{
  "norm": "rmsnorm",
  "positions": "rope",
  "rope_theta": 10000.0,
  "rope_fraction": 0.5,
  "attn_scale": 0.0981,
  "bias": "qkv",
  "init": "trunc",
  "init_std_qkv": 0.0265,
  "beta1": 0.9,
  "schedule": "cos",
  "max_seq_len": 1024,
  "max_steps": 5630,
  "dataset": "wikipedia_en"
}
Each number is 500 + 50 x the weight over its row's rms, rounded and kept within 0 to 999. Layers, rows and columns count from 0. Numbers have three digits each. The size before them is the row's rms in percent of the matrix's.

# layer 9 MLP up, 1344x512, rms 0.048, rows 620-656, columns 128-255
099:549489477469544519448495552506524541537391455504571441434533454547548504528438445387567492510450480483492508418490532428503497537452521547518515504541470531559459513499483457506484534529485522589546449497452436514437589507484473466560401392514476484573529405443497561520484412480448538536580530474394519406536559553533491499524532401548417530551463503543480488630558487483530584502523
100:488506488452443526390523523524504582462492468443545493516552455518470475480562484440367517437507478531588432595479498444540508506545536507519479444569462468529478495476509456520532431563475445453419456483411479565503518528516553525575572395491468421520532406454450465545541561597447583423528549460577539476521464453516494486429369564476409520480445369501536564494504430470544522490432
102:582507568525528492502512517569401502537454494521484556533514491514484465558483501575571453455451483453467489543471424499412583430428468496552440465493512492474509424503394450464498487485471479524492564487480502592410529552471657469415571515491448494410451572468447487441540500368461502552441483574511410444464505426502457540591566483500486444448488433551493582393394470520540430484573
097:532563536493474441500434570512498493555496520401544586464511487476463536513508602600558549562524450471571508515447513525534475517552463482446468515419466570495404515633501413519469546482513598487563482525469445579495381446541449493520396485502525550401498537459502422536509444439449419549436451530435500446454467460478566401463538426504527593552491524494452433516543539484572438563528
099:551638480500468538536478547422532491540552553504450538394520569420525524459560542543589482475518462500576499469473546404522469494483476489516493406570476426400467528463436571510500495542541476454511435438596449539472506493516383560359411494435492485463451525612496493519451451654498604545490432478558482471505445525506385494552486578536526530493536469605450463539481606499488579410466
100:460407486475519459577513468451542491504477518407444474442517515589429511482544586531618521460446609520555470472446464522498565426532427473471454436525530534515468453489567477449517559502577533526365471440507526511646558546413397520410611536470516417558524393438515491445455489501504455532546443616471388439473522581549499523513594545513507508534503432416546502473533525528539513546545
103:509431525453452382510585449501527495551473363549502469502413502504624603389502530497498517501486543481496556514514494505516512598596490588470473545446467442503459560500469532410442454496506538446532605522496443416546491506474516592543583572531465535511428559455486407447521439513552495457414506412534468537464426501514509509390535626537443490522504511472501620458561563493443528539504
099:561453528554484522376466455589509478491457391460470425433562538533491466408532500529488538484460558414546543519458498476529473520609529514518482488535525449444490541541528441497474531528533582466387515484466465508538478567539542467452492453447452570504525428364503616442451481518534388428465544485495502477535598472431508509428528405472474577528452480520495473515510602515502456479448
098:541466596446507462454501552552446485452582477518480502550447527460554548488483482506570494577523507446573487588592513480513537442529462608535486434503485483491556554457488477442474579537451530576570555519580546454465535566473470525360515549427458444510477518420519478421467552480556556500488502476583479490520519469520531440540492463428476547531396544510567543489595520473571604475469
102:453505515468504520506621411573453507466439551457450447509498515545466465482524537511520480552459358484478483478501476484467468522500363411442517498461478566523570468524554577516467501646401567405544533440490487524439453541410455497536472453556437525492422545465460589524514463464520427409567545491544534556564514479479447498550547496473454501481526499388382514529566555541532509590514
099:521522524567501538400450446588517419437455447545455548467432510614527427501542427532444487488604576515515402608533481538397507447482488564518445441480562428390437511417510535490529565513456470579506548468530467519474439443437512537475507497472459494490439527488518574524538522569590627552515533493489496425529525503502534519447527583479560515528399533477544532501575506485484535460473
104:474406440525548537560604477492567559472558537558464544480510453554489565455458474601450576493441436498550397480518491397532477499440538519506496487457361523536440466537414471526511479453492510459549495478470519474472458521452439531527423595508549499502513452544561603482507488478501477539471504449424494490462544536470501508528524470493503497515591560460504524519560558510566516446488
103:590440434508493475518555570467412445505440490503469519441549482507541441459411518535607430424503541510458492521500576533487481465568599545503531488497620507357389502540496449501552609501584453530524575435501472461632479570546475580531587538423501501543584474536418501431504408561453432520554615516573501520421454472466535495548541494475469496536539496361517502543456542517469474522554
096:424556467490406480467513497451550553549500553538480430462494458428513495567486458540536421510449557494438487491515563419508556478543526572516497434462457488425600562405622494533563486500483552529550469621512466559487445530501477510455473564447492548512463482532506444461457557451537551508497479486425440479516504554544492470551481494563429541490562493501576514489511508499485438499606
100:568487524498494489431542521546507487476547507509454544497503490582538604532480550488478572395518455554493521519459501493479491578485360497490471506463540435560551561448463481489510429499599574544505535538462506482440499515478539464491484495485492485537505501440603521460508516444500552412468570389495441525638485574467420450493469521472536516417589510474411505489548483505437485431443
098:568510568486464463491329507469518554433543521532532514504524514504467419535462526487572458549446374448514507516495479466445570560489523457561435556471539516584471511476479472504455576536602550447487463566491498440458500552531485424502568494522514520415440507544531548524521471453472514454491441449498403490488541502455496428490493469549532528588624467540524442562535399523504447465437
107:489444590503513467474516420535537512490525535467550528449378472494456537493431608565515418532462482552428529588604501496468547451554511507472479480525509504504419452459507638590459592497521532535568561456543540511526477542435515474523456457515542483538458449461515495516440525514483538448520512543480489516574471537462365540488488499444553467420465476559408548521468495495538482462524
105:449501496439509437540524445445548478513492547428513486558423443506531510545502593467482569450516505575505518406505467482398538516575582471463545434474465551583502508618537353430543430467549497446487476621489494563512456541481493467511455505423531573499460611492415500477515536465557556502477484440456545495516496554419435482486483470520525477591464555471596434451556488519474525509495
101:491639490502533501543486483498518448468571547402408483510571523535434434494484547530429478499432514516472482462506425503569589475484532496500552408462529524516526499543482568466488533556538511515498522458502571519473575447486420473483449513409447498493461584540469453495469475540516493518538438496532554538523532567431598488498480370529482475535476489545509438527408539475491496504534
105:583506507489478460476573492505461534601609488414503554526417603552629485477452571520511554470503575526540586494476431549522466543456476427438498460538450476474570506497469461477458610502527527552495534467545498490516478491682567570513513477501539478529458427476516536416461490558498444449533549457522449528514371505513588447512523522483533511440544560534501424450395504480506526507528
094:583497496440541434466603458495599471625538490545555432523562562535518522496503545521419477499524475486563421436434497463487540508492528586585480587543535561492519539539475490509592554483435544502363477521414487565512594574456545516520557514526478525467470511611502476494371450497452511372513436351468517489486505525552409433521449390510512435599492547548496539485533490492477570536454
094:478527514576424488481523513531522614512485470361549496502492502488465454571482445514535458557466547548507521425584462401593405465489504480508502553590402545375489447431445485466429525510447441454508556513472430536444479557485510540556449495439486466503631542488471414480434558514529519520493500499617460462576487495497516493539591512480470559493445514360528445466472418551477503504503
106:499519486449482478511471525485597516502566504565443553556515496411496497499494500475636494501456526493543490503496517484527506385448508402496510529486457526551476480438463436523466498467617502486562529549460457493556520607449497516457422495554459519455513389427409529459477413590512485567485518557600582377472593479512544493568412570510503493502540485504503516460411618520446616442484
104:473434440517545500561469455522485533552476533456408509514409484523569454520434507503516591526444436498471504390521526525419547501451472500546505424483598478517433442541510495596568496457687590562531512473529430450514520494530512537582461485544500476483440488516409484501520410508479522493494431511333508507542370439466520570447452498400476517497543583518447542525533454516563461481407
095:511483463513519451567405431560640522559493473439440507480445460420504405546544491527419523481501448444501476484520436502471455574548501482622460500458453519509506565460471520524487407483466464501393451573441464430479471444587488545548511447460517547486561436503546532547425453418559491539473467517520550502523518588480480565553523465471468536561491467479504501535511470497542542517472
105:529465500486482500508496543471432391474579540473462571537549508506447539445515582530481628569550532400441637536472471467459554542531498506431461446485466522544479468483554485480546536549542509476443535377532494555382498497442475412540540539561530488455468477558517607556552507415545481533557537513472481463531447548475457480545506385477426582480569563441502504592532505486561439516470
108:553562448473453498459521471599475513482510505468460569536478447416487499450459486540498505563443521511436577558589538546546487495510542472537366506558530450468463515594439512583479498494653468446532543539466501403508444439516457404522526488518514531437553397461580542514532573539544532426473408514428498571510443498506555506472479494427511480489524471459457477474449518509557410522527
096:467530546438501542529492487547547586565455535479454448565536458506533446462387436506523507498512563535489459459490512421523462451455523512575472468485473511476540534453528348446493524445581543454601431556516543473505567457414522598463575531544484480479544463463463514537530510412541447472544420511519519543572474564501571511530530468474600460448550507480485495582465530522568428415477
097:492533479406479415538504462504510504420523495529488391556612489523428431464489460512530574504454503535542576466519507525499529511505558492544448538452515515530477507552534505579475507511507500524487570466536603557419541460500444513535481489532400479584438604514465436450460388534537466436617515438501578466533504463557537568507497494450477510447468466570444477611526482525523447461520
100:534469406520465532542468538533453516477578475470583499426481496421526498420480528511473440543424571579495565564501532525510492420501509525450612463565505523486439463499486418486528493526441501525583451532476559438484349512451564411526534429548525555545492507424476521576508518466490376514512448500479465499460384435399373518534452396481442515466427479459501479555480488438498530569502
098:490474537474508482488462460534521483600485455484537541504463481491546360551452465477493469525516547559543579438419402477536534444450525448583517453507522459446567541462545638470469423400533465548534538576477513437514555512450567544415456506534429512451540511519525536354567560442551562451539515507478478573557420466529447527540472526542437524424472464459416564408580518463441498502566
101:576493466462554522497518449496439554470505606493490412383521586492487403482544560526539481545538532421511544473575506506549551491522552500461568488457490428497456546530462532484477552457499501545576514401476520541596414507531581501537458506530592521394596498535474536445547498519512507555588522497495546411487428491519496552530494446511471515459504514566500414465477519567448467495512
098:501478495496479401455475547562494601500498582611521556569461460497547432547462473572451510384436400467572469460479466520444460404568593550544541366566533520478464499520529528439500500415592522549515530474453438609529496510502528421485522469495598493504591447513420546513478547538523456492520484558536539453492415511533427538445538517462415560536567546511507483434497476522480448493585
097:486455468465523530477468516526568522518495557527566593484520509458493459533508572458609476444468490464487412556447582518443458440561530534433517589576491462464491407488463526540521382478489484511525531493463566475490504582449477533578524538517522495479472384449484482393572508588436471502524411498515539422551573576584486497444500503524592519562519552486406534518450539490526549500501
100:536514464503474532418445469534465467540461482505534473481412490525488435571513496477471442546539485447520491602432542505466448532479548561429529500496418496494430541585452491504551479548446393406490526511510450516462611443536511539554522486396454484617475509436479504467556548596544486560519512453513613540459479462529551525484539492513539557473412547500466498447537544531547429528467
100:450429515542481540493418550472550401396561502530523488569585497358496473506512417409468470523492603586532457516551561523547516472443566442582483467555481409606458538392526487527419441476560537454510504514476518501447586526503585490543537416553507559457561485555429524515511547527513505471487457455466440523470504496465533519533487443394499556455464566504539657514532503465503528538403
105:474616541511520508527578431503480466458503457483504500548582485492530490503567458527554483456533535464501414456418462523450599392496472438601455512409557427473534481561433504536588518442577447423460456513488478476513509421427559511442493501485432552440385632493523592515460552506553489519569554543445446441443541437527490480515524542446424436473654518482422478513462547432513519424556
# layer 9 MLP down (transposed), 1344x512, rms 0.0434, rows 620-655, columns 128-255
100:526383436472534565496481413454508533476499488464431486519526493573472427497535571522538480542499540527514397501513475445527411477582459436483525445510512473512554594444577464503440459552498523429463457524427493474478413473460483472472530450483532564396402464560409462453511499442573567477506499519428560468466503583524616530556459449572458585453488532543478478502433516539537425496502
101:472533513470456558531440496469436476403518498490443513469566512405533439437494618599492527554511564560503513435468420480460522463466520448524433557494516542609486476464486514430536504483486513514506452519403480545413448550492449553554587416451492437511468464439544535489514433544526548411507487608423468528540554495523543485532510582423415506526550493530524537368454481519514541514504
102:537447515469585516520508500584539468521607498423497518477465563463510506581493475475473503434454585528485522461508484522557506412511527431567489546575448535532609445495551557433448556445476567546404521457470465520472520550440416531505497498437446492518508533466510498485537471515491489435578533503516485531465556482443496504551541514527555477571503516500511459381514438516440535559519
093:412452548466491469507551518562569628576506488586611549599442510494525565429542508461520494486470481463426412622531540482611466479483549469453550537534599589506473438545432583504537420449532441489486535479532501513497542508473442497548534549547532491504477562407479520539494558399477428373550457471470468491511480426527546495477493467470556575478548473522492458532455555573545334466495
098:567541524435488422491512360470498569471502535597538501509522491483470570606524468493477557516445552444507488462473556348454537596480457529495481520442484463611528527540475479470515448477479578490523534508558477485461506531581553599466508470549461509522573549453490473501503480459511559475591400521450536530488472494443563549461402479527488463494418562533519491466539424435549585446450
100:463479479522506486442441509399538488405563541474521464459545456496465614399438462457520566507525494546522432458479453544631436521444425494500557517474492520442455464512487491571474525558429508570431541432484503515532423475497421526492459515465523449517395522498498577525526456576520487499507504533420556473532502545503460552542496511415537476535488510514433449527520496423440492451451
102:510432474433503538508593597537584523535449442444550469590526467412572509467479572488491533574400579564629446509420450551505474517494548480521525443501484587571423541492473537528574506555434547493457547516410483560448536521503548525553513554473427474464489488541458484526559522471482403506501490458514519541484496525564520555458519505533564506458442452501446529469496538498490532492420
099:534477514499508490528440446547562449550544534470534415393473457497476415431449503524490505433451493491544503346431530579493454507552509491540576447520457501501528520453496520432509548481496524530533534565537538479461488517478450501407654519511542512426461454445557440468495560468446460563473477507514459413455478416514523546423602494487524510500426418504478506498500510588560491465524
099:500541403569527487401521565518471511524462524503441503415482568537495547526515418436522506537556510428451542521460404442442586398474518540536502513481492479456490498460456550500495572547517525519482475591508530520386525424557429437518621581525535540481552527543566495568398507533491482503422479540434492467502474474574500495447484520447530492584611434442510489540495437366450476519530
103:508530392436562549498538481578510456448532541482460533379437483516523583578444548489552551618552511480469571477473474482521577497470493553387482518416481577619560448590456601486446559559501583516422517476494520499478548434574468521585562478559470528520479592396427439514510509554468394463509472499453538428451500415500593497537426451450515452586500425503439531611513563412530622467579
100:458482490451561503521517498471560491498492442531501434621484569473538409499510505462541584496537528480509472496436512499457451560485469543546535518553534505523509451493503453457481492463426508398507589492500521511482512474489482487518478530474531491441444511537488490483456506530494539556504436494550462485501422517524644532425494434541486526359516524494442417540449596517469517546567
102:517420543563551661449497356476438499592515476576414424372481439530491490473537523495438542561481532586541474597542504636516481492489513475490570504505490455650403516524574519567511508554487516547514525406497512532406436506520462473526487525499559560439502494444527514522483545550480486497494472476546542581501631524525581534466484543533397524498494433492483507512486557551437468436540
104:504435482513437565476450591453431492557486496512422461438571412560550469485552454519512484475540543478440479569454482477441517533595449466441516572518466474353461512515437464504557587510555447542521551550413512473525512481490500536472442589538547473508416515462459509510597422573474417432548497432573403476456470493489588510595492436506538399493537553489436565451408464617505533479389
096:581453475545524503547487464558548586462375574523508452579533560382394539463481460542503489395590428474568450395518427558442505567512449517531504445542469549487585442505524424461427458428569525474562528570475521509446484473512462449517539410569515513525552490418401480561460509491543417505547528470519534545426475500483501500503537459483597552535636508480498515566605469544413491481532
102:493451558474551519549450483371451450574461508399564536499489469459415517535561512462422533496447443469489511438449488530525581447594507515415475544490397441504443453485469450519489543458468522422572563526493494470565578514506425534566528456475547473424441527545506446443516601504542555518483600483476458450469529470545544511467374507485535452509474542582493473594560373453462511471531
098:466518535529461464418517487436600407427504486514486559482547571418537463528495510538565501499537438564594526485520550523435483556558541499539506574510492490578447548504499472458525546506573428540543503554567512528482465384467536429514521525454546501529602484500570555589557486467521456563513465539469427546507477442516513459483465533497496546437484380470468527510526543530553499564453
107:513473470473559570503401528490544537589492582484604519526483501507473408471555536475534517440483492515490490432519514589472479518477504537479525444397493490453439504495463565583525516496525465511536587411569519613507516504366498454504540561501528478492456485463544492470420484512472499411481429570524532557562505517448524423580527505396523495538443508578447446528599458511412445457454
099:629550531554518525415477496559529503482528537557579544408577535459578511428581514517547532554507537490556513532543472467477510516514494542464490489483499428413538476493478621535374506464514529534610484488413478443531530566532555586481546446557419467650492476448594492458513489394498515498466519503398557574481473558487508544476517556472509532523445525462559459517485527425539524478504
103:486476568563529553535513454548523483554510506357405432536546449461487506432518519473535536466529516579513526409537460500516598545409431471487480460559446537475516489559456558382535501460499535477500491436462555469445520570463530452547537469509437475571525489551503486476536505481497441476535494503471506550556506451533622590595447441517387486560568483652566463444574446641582474512500
105:582559482445544519426422491517495401487534567523546539482445518503526568484500517477539481528448455520518537519563430490398454472473406486544443482486478541499491491495519525429400541500509553455554502542523557456515515404482497499555477541541442492483478407528446516487455485510517516523514379544583500456519459513549529455472489503544455476537560470542487440616437442530465556528497
091:466513524532551500445474469560421496448539525556470510501504397519446569522557435577540612487525488516378497588579476439538561504525481504420478532499437469348503544544578485482484483492465396473605555492435460547570549580476489532517528492526520478478456572627557492477614534482635464544620533533483474530552449569487532463494544588490467493564472568474471419612387533415496508503607
095:425579462524498489513466504523545511494507510524475512509517559478567548479586580375517441535510544492547556522476563446558396544559532441485491523457428544515476559586478482517555485434507492477510518423474547574510556467476490452431512448494493436503493599476485500499486384614462420460484465565503531535425470547585459499483559425507540582564597497496550516482508522400549531578442
105:538547519531566425433452556525534411476549525466472588439464511586532569459449506410570440568485492521462547521510557485476458437571561476533509522468516570549521479478533497596449588526554433582506464442527534470471568482551408499490502558559404449483566501526541464467504438485521435508513550514572526484467502516434408534491484556606553512477605498441379565491544523459510447531547
104:502382499505500481526403549483466587465483553441489580428531504480574487578566549499483473504482502582458505498453458543478442620582481457511355486552466488491509487548522429510471414472519497658519480401500627433528562537492520541535607519561563543490436414486524542526510425570485461505440480489500565405472487490468453467530553482487526547509561547543491508560466542548446523562537
096:628430521468525533529415469485482454502527485415513499448440626521519449505507513630473508494455503442504416443448493459482506506459584453543474543572549554440528477607455467479506515483540463470500545374500583437522436532503504427503475475464509636565497533568553498514452439516477514525445444466433447559502541447470522512556375513495460484489460562487464508442554467480537543496508
106:486476577508447420468485483460478464469465527419500541524553558470520495503530574513493562491593505462421522515542538537549552434491532454429554483511524481583496536556487494526433580466469447555469499467508499547527427508443542494502574478497422493459453490557591521434473486572496430431460467484466525369485504460609548454596488409488549513534454492455514445529477485440501516448478
107:577503559385495470475526567515429472432487492436560488566555396441542522433535539440480512506488502466384387549529539482579459541493554559437410436557426472496368560544513469566570631540519434455551509471535499421514528513492507505574489599483561540476522436444480471421493542549488525485364521468443502446516450515508538400455511518494561442501503543400499451506452498459494467503466
098:447479505503512513541489468446470541486439472464497563525492414562389507477527494503457508492480428489431480476404490571465469497508529569411525506527511504444517510529513459446548498573500599524475560548598541538642437535457410475450479510553502464518507512472494448475490491534475500514436539581519552522483495469512442522427433511471488498570494449579567407543465494539549449469424
098:589504532518427474506538468546511567514547495464520512449520482503525481575543489578492475465554480429487475409452449489467482438536526426504453607497518458438550441525577497442584553528583442554469402566452521503507506522446497481531481455578554433454467548556476512443461500509460506559446526507546457419490565588442485456460565459519512429519504520566505572433445578583481587490565
102:517488393465493484498539513440451470490401509554507549403493513482474506499516443359526552420578541498471572539391512438474443481462481524511477491500438612486458426510547576572488548477530469514600520571529561487573394526516576444537478500430457498522479549543439482501588507479554534450565388552438440463582527530527466616474475491470499467510577470418449490526392545477474434463410
100:502536494432513563541633437568502624406434402522469521444450496499452427444565544510460501501424494442471472502495538517504568543529549534509558479535477556491587528532516458489500495512504458435547476484637540413454494537514476399535519568498465509418462490530438513452458427456443539476482461521600462490445517489575430450517536436495477528524586434454539433534492445499467496470515
102:535453557473483491472426549541516390563546558464493472522488449576461505541406490578612534491462486459567478459481480519493465440471476465451468551458519532483525626502374496394596491435446488397559568549480452439485403523507513519513471416538543550573576472637541457369476468445449500453541535529408457496475501387476541505537496488540559500497427498586597484483469481594538511492538
098:563539414573505497456393483535505506470456454549470485517487516523374432561505447550426423606528489495563454525513589518488427501470448434462509518467627519378577493480513535422554486417440513440432527446554478443528518505472540486433507667488557502514416424529527492515560436444496607487395481598468545545586449518480482498503518440450567520462531559416546514582399536490534443578523
098:468405503477394504486525462522448488464607430468550390541525424484530595511489558497519522533523445490525433502435519498476460444519490477415537443480489460593548540528427489531514571421573471528462445422478383488489512513586461518540441505438535576484523502362476553458447491594603471510508419440611507468531463503544546487510544484474492496574473505484536452545420508504549514495461
099:588447480552442573469481541502535555428494538511477408460639507520553432428528478502400472569554475509492433560459513436553539465473500499526502482452538450405457434425547533448516449489586536516447497592564440480439448517490430495440528530500487591486530575374496413466481468539516542528547547510528492474377529483506415549534526531574511567540394539419564467458530518517492558516573
101:477561565505438561446370580490457472490414511507537513502462547498483568438490459459418497491576488482505495482459546598432547545473424437491455455498542494472492524451532492423426497485539530476482519491556425512395500436448571474553497475479433468413476509558459502485512471484552502499520483378440516432400520538556522558560476488509655490444519530456525503487528479596514573428514
# layer 9 MLP gate, 1344x512, rms 0.048, rows 621-656, columns 128-255
103:499490485585555459431559534491610546523514423498594525542530500460507496582431533567464455465480534455528519458467417557552484441508541497517508512560474423501503474472457517477501557473412549497550521444506466506493499523499415478473460504520555515478602566443580493534464476474483483575498513425437461528505455469454470512463444463542455455466449566507460477494445585475506584536477
101:504459541482502508630535442514573499503533501518508483502506518484487403544583512533532483533558460499491428657470433493459483471467501493468589482535453471461480488511478500493557567430555469434459522551528578545562530538486497463517459534471474522451488551449508589410551655488546576514521523517481472502554432427493576529510498445475557599469492546552478491536403536477561549473591
098:564455468506457584492556465417418539474538507501475502496501459439502495435485473555559499502455532546532483412503585501418453492512543535512501487651550427483639496530437590462483571509521475386495549398495435480466452534553460520442394405505507667464451503536458470573484557481501481445535603514477513471517455488471598461533526526522549553525469445616503426507603522463477507568486
094:569466445495505504553489542542534570497484475497471463478579494584457496484507501471463462423513537391456449458443508399544497415465457428458414494553530483520442374500585498462503444449512489522404515492500511485585502522508451506577618504527520394481538472520523464506555470598488427494568428441541546463421505595492463516570563468543458479599493524574468453494369459511464584535605
101:416494490561575514500494595489523495545493500553508501505502586541501495529461403527586526373543454570579486522563393558477510491507464452461501485488490474559471532540589498526523479502517428522530458449543467474429512428500524411590539584509505573503476534435499420403554539539532511476533522433458529507548558413469459498511533433537516461457440482457423458488472532483534460539530
101:531452451500486476496524440482461554460440490584513517443444509548481587436565458461479421530546537399462449533566429451502573562480479531472487524512481551543459427539533506514500553423492473513432551509502490443538496486455462432569451499542470566506479450415532463439498459530483516524427502524493478491484523500490461466549561512534499552552554491542543398456530518500463468517476
098:544465519494497620463528429507496508453534533520418547527501560524523436572463367443379530539439550433510471459442500496483584502560471476494439449490535521537457494514451575503541484541552482544489506507459513518581582497482595393552527527506510649500427484532573620441421523556441521513571459610461491495521565484516485537483506478530536559561544466599486460554461560490523409503567
096:505571464456577506507530566482496364388437533568577570469607457470501492493415516504557510550541501564426533510555513564528386536498460445497497471502459521493519472504506524542451454459571483551544530537492527468506464468494465493591429423516472562519562535415503561534555520431501454485538511534548417502565504463470489451521452516502502417470458610470461577385528446523543510482511
098:557513431425494427472513562484504562461474487541550504526488499542492501434471509537506454636507545391446564589467419482442428518540426413513551551546526460504487444427469513492489496447603522478545601534519592504603486537617482475529572495529531559549497543398503488548502485550495426545508582466533440443473591445507657457511525493500451472576506502583529439475526466472544434472484
100:505496498520479561480506570511572426530401544459437575438463437538462529498507528500463535430557481473540583461594466503585504448567513446537532551553547414561554396469394542553414478467501492491482543534468515521473486558574440479431431492580552476548488589463565543473545426489447453547515446451483453487595545548498514470498512467517418499499471494561485504488566452493501580513457
104:446534511430447589543459472493542503511395550474399461587461587428498473578447521472567408541431538477488482487532552501489569533506620499516462539499458502593535531503420479356470511445548536424435489453487549500497488548521481411474472459481463529508492546566466460567507504516437521531496603344485542548526548553530546490527473478446468507525590487579434466504474444520514476444580
106:589517464560427565532482558569343596468501498544578501586602514499458492485409399541530482500471498510513509471559474497588425449590533476499473566504496507535501412492519559546469550478501456470505455474550487570418450544484537429482566427558511523529531459585568592483471450499534477424422518459507464473536569544364608452575478485463544444529496508482528422450512482453543521414487
101:478521523543521605539535592598466475546499589522421511483493541440514416442609447376433485591443523507612531529510450492553466518506513551500454516470629519484440492391494518497487497519544556493496532545497533478554434549619560461511541416553433464429524430383544499571461539501607412476456470582459501489524547465463507539512517578510520515461462439537508434444437498511513511452451
106:514491507455446470462477536506462485475448540576468529513493503473521535543503496573544494511562548496497489497526464473460514460476432580554528544533605534365559473407460459477470574416456524540517524517428587520526473501506559516428607571553530496505461533476591476542630496391463363421595468505493462456487497595478454509497475491533525559447500441468447482478488520480591499417498
100:552443549434503499488569561517464586499489493405485494494636465464528526464556576443519457444492503385506532521497458494596429491450513433445410471513479512455521548514564510405585542476488549514553511495435490503513540492420511549578600542478418388612490515588454521500480421371494532473431539428440457452620413543499506557523493501407595597520553511502446491450429529441620556496456
108:400547553513539504495522473552410505611408524587487489604488552507468511378537476377541498520549555490491514500506418462499549553515507460509509403568535514451533443480518444433539541512565510510519530352479424434420488536513481467560483590493547543453509490482466479515543551535451438464483610450482583466463476403546489512586499469521569526449419467526478370399396491497503485467531
107:544486640531584557378452466541578439487461480426502441451552510405558462516463454437529499442459559529627506544480494524458442495579562504540557495486482429473464459475506586547408452495507480558550558496499607434445522569448539610481496441555472453583446446470548507501508476476475480443506503553419405539553481553530490470476442505452474522512478584557472628476438591484481584474510
097:393520505480455559518511430572473505499432442503508386582438557540540476544478446445427476501523532449485521448550493603438551455491409524485491585457545484514504418480608460463577502493489523490546482485543538559489450560552527459507484543574544439498530451493464569479541565426452472424580489463476452453482520470511457580543497481530470569485485432592581387468578477542542544490560
108:515487414551481529541497511525449482441496531463463466460531410560460521584495381457488496595549590513445417462474506431484566498439565530516500572602438495510491499437459521455467482572597470520462528481512538482461579491547522483499491564501494504386417540526422518431518427511495535453570499432464459469446498474532609543477538594541432533554573538544526389518522484489501451631490
091:553458578460509446416553513575500524517552499560492455467581564420603524506486550458542445488450472421507517473533486549357460429527538479523429465531531470477496449502460557556384492519530581525468378540452481467499431479423512482497586518455509477494656443491460577552454583497428524469475502604467505468458519434503489559546537528499536433496520545457596536552540453497486435440547
098:497523465495560485592583450543507499475485497558435557403465556480537431578438469542544429548477511521554537389602581411515372508511550460594427479542551489559456527465514521517465518454579472510457435502502415461487530497444606474441496427582462488496521383538541549481440586452463361462536455497352462481562610474500429542428490547556516486508542464419533400495503467465427437541487
111:410475468480509620494610556472563477545475512562555422454567443642517549589443417499559521409509495443451418505514572476509487530514436517469477508527469464570519510482494524541598486471492453509519434408475398422548545444527477579562494494509486517495472561455562567507461518456510426505553528360510450583555540538495567543447498529533520542537557477473516505596524488499531562525471
101:503500507554466556507519554520487489447477540561414469472544505469495574513387528402434484531457578576493480473499361504555498589509490496476507559472542504503563505416461485547425494485549465535552475526474504481521538476582569475524491485514462404509530478470488541506521614578554590517471520557484498459591534495535492518474435502480419511576523620509539432478492501487408493514526
097:554526579497628575549555518490434512503503466426460541492450519489517425451428476580481581580414419502522431451566450442519469509460566450531505551536562470410502505483436498423481512470553624454537494463528516412513489496461530443499595487512513564550467533513430475550408472495501539512418465529484403579420528473601538509499495537515481498530474477458451490498487487526490526428436
102:544536495464507563472531565469388506517493367532503492547490443411472483397577435577567489510536584533508481516536460595569485423478502471435494582486531452585457584443478594519440523455574470552492540466565483555583437565489422480545490550461443530560512553497590564624483520531499419465511523485512507535503539486571546551497430447462440508605505477599528402494559447506518509438563
109:526513518521387474568444431475532511492519601560486526482502502436510447618497426469519474529461501467629507423432465504494513582452496357431517546522542482531474530410475478502466501458522472498533481469545441488642517531466463439475565520497526473422463482492538468528492506513361483516475481539499573458561560539525542461533638520503446450576499527519449407456482444497540555452524
097:461565441565567538519523375480504415513537552559453415585482474467476470439484391469506597506504571520449489489525524473567464567502514526468470479427441431481561524447577466591443513535620472400454486468511567562475564461540482603564502496416475490436423514547504446465431546560490451574527512519602497574522538480500569509531487514496488504435454556422426502511337498499508486486541
101:561514481528364548490517530465533572511435534493568613520537500447517487600450451370548584588567558437359557561531468563508559434498479518478462552459428516412515445509474436434470473463523489498562618441452508541430512548532563499477487468564573436524544505524554524570523561457448443534551511452484409490547473558521497484516574477449437495465475564551587535457472667473563515443502
097:529425513438574508403507610620569473557333572536577550486521441561478559566534493517452383465522506500386521503490457568550527526537488426498473532562566546506479503523591485437510406438406482589451522516557501578581592533545483545485425496490488429441492495533586482527510494562484472426526581604454512517505496532460627596588534511384570509557467513527526422467431554461459482404476
100:495500453505435516466478392544568524575495523510488533547478482570507477594464621482494517574471508525437561568534506472553511536476493534450525452524460543482536499527462497526517511528512529561462459582439481452551509457464486501496485545567391508521519479356394441542538529513514435506529562543519475393433492534452607525500413518539473538522469549554484472483527601453524443572553
098:418400525500543627556459590654518473445520503482493471506515531495494506532548526531556429464429584487390534465432496515520427507432579472445526476495498505526526527426541526448598568480438437552536478538525436465553490572461503443469531434485483491547536497540531542414499480452453530535402494508484495533551474527567554476547563455543519476534424531467492458365467592473555563426461
097:556521495521503484541594401433528463501411588502523447535573445369445477580535460401498453481367561382461478529504567455476521489538507422428453511469479535508533479516408482403380454476561516550533503551432481539529489490477414554496541504437582468435517553457491524451492530553483509550606526554406425535617507442450444507543459456470549506448520581510447530477581456480485499492458
098:650511474453570568590614560514507508632467557533516472653556460422521497447447535522540475462419575468525439502563560410461448444535434504439484539522510461474590518463537490492551480494536443353469565487514511467514479594498551519483556485551487514486524453493596515564517473455492458523458513533404467481456474507502580463509499464516478461506537481499513424491526501517584529533449
101:397515528553555522470551459485505487564533582559371453594478547429518594559376508567556495470449488532522513487480524541448487585472451438506494480581435497536497496466460410539491474442515528576527524391431487492560592521456507438430485507512449441412523452519595597499540508416497507482569505525536449486595517599503561491587449427487454441555561493567455473495514460524478556489520
099:469564607576453438394530531543573440546477441493475517532504476547466469519394402575510563435556486495459458615514520636422528516459526505492534487516486464508405535452566429490459532411572507475469538492633555496620599406517477400466464433472519543425502505519442550505478544527463405405448516494518429479435491572496474524566497544472510586492456511479471515437460521480473486457541
101:395443457489527535475532459547585517464516469544534440383429508569462516490514526542550446475489529474518452536618440415601474507455578466446469416452485438417451537551519557341491538463551482437515529522510541559498539511542544460635535481596473514491508508430421459483481450567471511554498428513549470462497478592555532571501481462497485495525495460500491553421459473456504545519459